Weights of a small GPT-style language model, trained from scratch on English Wikipedia: MLP 256 squared ReLU, gated attention.
Each number is 128 + 24 x the weight over its row's rms, rounded and kept within 0 to 255. Layers, rows and columns count from 0. Numbers have three digits each. The size before them is the row's rms in percent of the matrix's.

# layer 2 attention value, 64x64, rms 0.277, rows 0-63, columns 0-63
096:119098154132119149109130139142148154165129142130176077095106111124121114184124099128131142191163125140116121174158103115123129113155117107124133113118126097144124100099180157154143117130164125
097:114102139125152147122151134120113105121142072119135109128170131073152154139098126096123138123102151130121097146099083132132074081116127154090130148116105152100093141108124127117092137125169094
094:174146143121151156112152130138156178133150118155070098075105156154115144152087166115116103144122081155102163121121114139151115121132110128094104168129163116128138158125135107123129132138140124
085:103107109100119164129076094103094157138125146115118113164115124066094120118088118129141090124103133152093144145143144142105102128099128122147108149159102116138160126146164149145155145162134091
101:112114110121113162126143079130138117093139129102127111140118094107110102128138131085164167122164152140110166097105121122178177135107121119126164098154097128121108166122083127120103129137094095
097:154129130133147147094147146125143119132142042115161118126138130129125110157095119127138091108098130113072116086139121153120116101109113128120129121151121153165161130155125148179183118158133126
082:129134140087173121090127148093126119141108142135173138120086114127114121168168179129148135152096131128134125116093090141148128129119118109119102108115126127153131129146147128140141189119204144
088:142120101095124089108141099094072125095158147142100182121155134119142119132131139076133156113152125132146134141165092128087121129131099109159146156158109167091139135136145160148102126142142146
098:113073124142124134119127113145116141133143125122149118170091181170142117127139125110138126156150089084137137187132133082119155117090110138094126092111109083154159124159143132125144116152110117
096:181123107134112105146156093099151134127109139112081098177119113160123126175113145144113157125140144146129138178125071093136077115132138149144135110125115122131103113101109125128140135149134181
099:129151139111134103129160071128117118155166117104123099138184104098104120141130170134163135155137121091067130131124112142127097116139134113084082138142167114115142119166116108102139146107143111
103:110131133138139095103127113109151097168073102143124142127129151170081136121128131077149154117134126118102104128147133077111119112135134084140163120129143122096152154135140108149061152115103107
102:157130177087155150125094123134112116124138114103073113114119126141105176116123120130175119128108127113122142159138122128131161095115095180114160126135132092186150093091138140128121148114126160
091:088181130109118078156131178123103154125160133099110145139114174133146090128094117129112131121143156126110130118139138108126138127099195143154132143122099139135092111162142120124085133106128090
104:133146183096121135169050103111162125110090124130081107092157116108172111141113120153156132112118148118121133149126176115131155133141144095140120138144163127135116130116116161104141130119136159
106:138058102124154140133163077129106097129145094136110143097083103130117127120109163112154138126093140137154115121156123143098106150113173108134129143105136117153128083142130135105120102119071112
091:153158128127151139121122111162123140105081145148173130142202102117163114120136166127134136129126108108152124148119102129157143120104135122169111117076105112138143113152154130174097152149081124
094:125149095133147094130116128133116105155089173098155122136104116126151159138135132140150126093128079140113122146126121181121112124118074073106119104110151093142136152148188126116125122134096162
086:130144095141112119133164133116132148145095151102149114085160095148132064093113151130096150166110087133101090100137109113107113158108112156120120122144152117124145133144089168122112145087156133
106:138139131137149127099112119148135157101123107089149121119114095186192118131123131125136123097128103134170141136173100124083120133104120118068135100187112149142127100140121106138106103125148115
098:125081074168162163112102112152164130111114125126160144139167132124170143121109156126135146164118105142133130113185122106133159125141156134083145154123125102129107110164110152103129126119175134
100:105124097155144126172099118152124132082136118111179135135109136160113148078146147120110153131131116123126147142132080133110152121071131087131143147167128118088149102098113171123110125097162140
098:139131107120105117141131111109130124103169155110155128120089144129178119101125079162159126100106132121080132123102115152155120158133146156118127124160175150088145085157153151149139131133115076
087:089138111122118115159166110144136127128075161120088111096170177135163114138120127108121114113144176142141107113115126159128181123128104140129155163141110130075110123138139108117162123131121082
094:144105138113125122129136157100150121105141135128151129105121124119122106108162186190151141096159149088155109095135130108126088160087115131127159126140149142114143102143131114086151165182145114
092:137081156088113115179151121142136128106117128134094090123108107176138153119104161134137116138134104072079076153178135124132137115161116146128113114093099145108110131096112125150134128123128139
090:116130131157119128092077107108140091104157128130124116130125132153152125150169113129127104126062161175129112159155145124106133111076107125165102167143136129113116131123105097155138155094089126
104:072171081118157112129141133146130172146133119131121165121126126131173131044130139167136110150147168148102141168116140130126104107132136137125177135137152131127142109107111126105135146145123150
096:086114143122066135142148145095152134131135115139129183113145139149157168132100134129110158119185133123097147150116071149095133166140133113125110157115152124159106106080130115133123133147121147
099:087141108139145124118094125136142103137146141141076170156110134136112106137089114154098152112088107094118099093163168133139145152138125113109109095114170138096114090112163135134108103163146150
095:107136119126143120151115134159130065111152159154174105098103114090128141108116148098150091105137140096113109160106101117112118129130141148081114128085087113163158128138106145126095085130147138
093:142085136134161086117086153143089129138091109100100079140128124134094121128125105121153129107139120141149133149111161156133160172115141115161156106134157159132153087143097140145131082112162130
092:128139125110090143084104140117080072142115134133111144136134173166137152153134107203175108156147168118135147147101095109125132115129130130149114096106135096134123111109141147106129143132099119
115:153128111140159171141145159134124154103078170170126107143095161134134132126112129101117148158143138109133090118143143091088071142164116133111142102138100147123160130125175129096105135127155113
105:096153080123149145138080150090136122089123132111111148125179097097111138147124170128141144163119153150109116126153120118103145128097128090124108133110144105120113179151112107112102164079115132
119:150101147148179117080120115162117148137100124074119185117137108167161135119111120118107158133133121138153147098116119161128148088121103119099170098126114148119129133121149152170107171135118112
102:139117153150112102139109144108112093129120168115102119128109094120127116122133129169076101102098142105100119147110143122132195144157125084072123127151136082124107092117160130136116167143130121
107:110116166123094168081108103093115113192107081136133133108153117107126150136119148088128132104144075134115105127135122111146133099109096120144122106123172135122157104120178128141134138133088140
104:114128142163100080154100165100114103113142164125157117117078131162107155105110110137153114113149139104153147108122100117133188131135118134151166137149121144137153122115133113117156193145105104
099:180152107102099125144152114129148117192159134102165138153089116147146096131104125116121101156123091129127126116122108067168148109111127128103155131153127103112118134129143156113170117108162151
094:090119114161121159159122144106143129153141134151106096199133112137168124099135113124129129125133132161118174058124151181127151118148137117146105133136141140102178133146164124108139138143142137
105:133130142119108129133148146119146127123105104135106122154108150098089124153137092124097174124125131112124128131107116115187165160150098142093182115120086102108166176119085116144145126095141099
096:158161085186166096141098120142114142193092134145124113140092102126125108123101145168135135091148115141165131108122154138094109118127125128124131165134146121125149130134143131142177106111136172
089:129133164179122133124159179150144121122085130108101138070110160099095087129113144095160107122135111149116161091158150094145133092126109132156128137137167124113160130121135135142139153153103130
104:162070142183151137165108127094139118112115127114139108106123144107150162141148140127097118147146167101133148126161092200129141099157145133130125120098142152094143128107115153096141133106134150
089:177117129153122150136126117103142091125153117176156145113108173151128158091138083137105136110128154061153107166097144130124127096135152128107131129134121138127083130132168131153094134120136163
102:100149128138121146129123114112139133128127156130100174124194115110099093152152132141132116173142133099113152170117119114144145117181092101101125125129120105168134121158119120165107084135090171
099:125084150111086125092104106140131135119143111143125132117136121121150112094150092134097089193173133115142130131128160121132080111091154144149161139094106111162144135114103069133116141122132138
093:136131079097107120135158141126142132128135106105159104147157124129153118171162091114113160129112144117131102133157143097134190099128144116083137117119154089137108114195131121092112126101137154
112:152169113129117152129125101128114103136099151165134147099163143106163147108112099113086148140109098112142120121133072114133149124071127174145137142177136125131114141124115099104149159097125081
119:119144151123137114094120161099139154119129100138178138125119163130088087138142132112142131118194111127084140141133110134132130097127097137107085204088130140125113136134146103107105159131114142
105:129136126142153125099060138144109094133126163145173109111123132153131120123108169104131145139167120138110104083136141121101160121127100083139116165125081120116121158147092137084139116155164118
099:140152121130162153094096115116116157157143134106141105160127128172145113148141114102153075157104110148116089117112125102127164148137171131144124120114190158099104147121125131158078132105155121
098:146126113088123158135148139107121153159113159149138136117166139132105193090169138111149119147099074178107122125116169150128135138132136115148130145079141114129130114109123131097164123141085105
123:153137167141135116127109090127127145146130076136138104100076137107105120113106155117144100126153124141134151129199145093141162133110109132161151120134118105167110144160159135126127109065138136
102:109111168112164083156105119083133148179127126130132102132151124120110117126143115116081125064141138086141117122108121118130159140130139094128180118086127144139164125122124071110112117124148130
091:144098131133151102100152173133155161137187083105154109086155170120148130148122115122166133129138135109135122108108084147116144156120120129083137131129107160114122084137162125102159094137132109
115:145163129132139140100134114156159105086101144098164132150148151153124116147126097163082108120111070080144131104132136141166090103119121136142111120158146098145162105116150111112128174149146141
109:162151163146176115139144136112092161107111130105119117133121097106081157159066103158145113157116099163145158130145152137163140126129147137121133142084143146131150125105097105130144133159096104
103:073128113087150135137157142133112138170116128111124129097113146092144152124110156159117122177170147094124138095106131079142119152101113107088121143078112138109093126105148141094136142114148116
106:181107140129101178115183122101168175158177137126149127159107137127091118126124170126117133162105156113092113129136107135137128108133137104148130121118152101123172131149152122119084150147122132
112:174092092152137125137132114146105096141080120106139149082124178126124150122121116123114148161113178129142098124160113125162124132115120117149084111134078102074127139112158136163136115110126113
100:151142087164120127133138114105104140124139111083088116160145131115169136055137110100170103131129131138121159127092144106119153154083112136114155128138131158116136126180114107146089157138119117
109:125165160132136187118096116116175126150159147105159132104163108130142133150119142154159147126130092110122170165149132153146126126169143118133111091109092126088167181131137124119114134128149105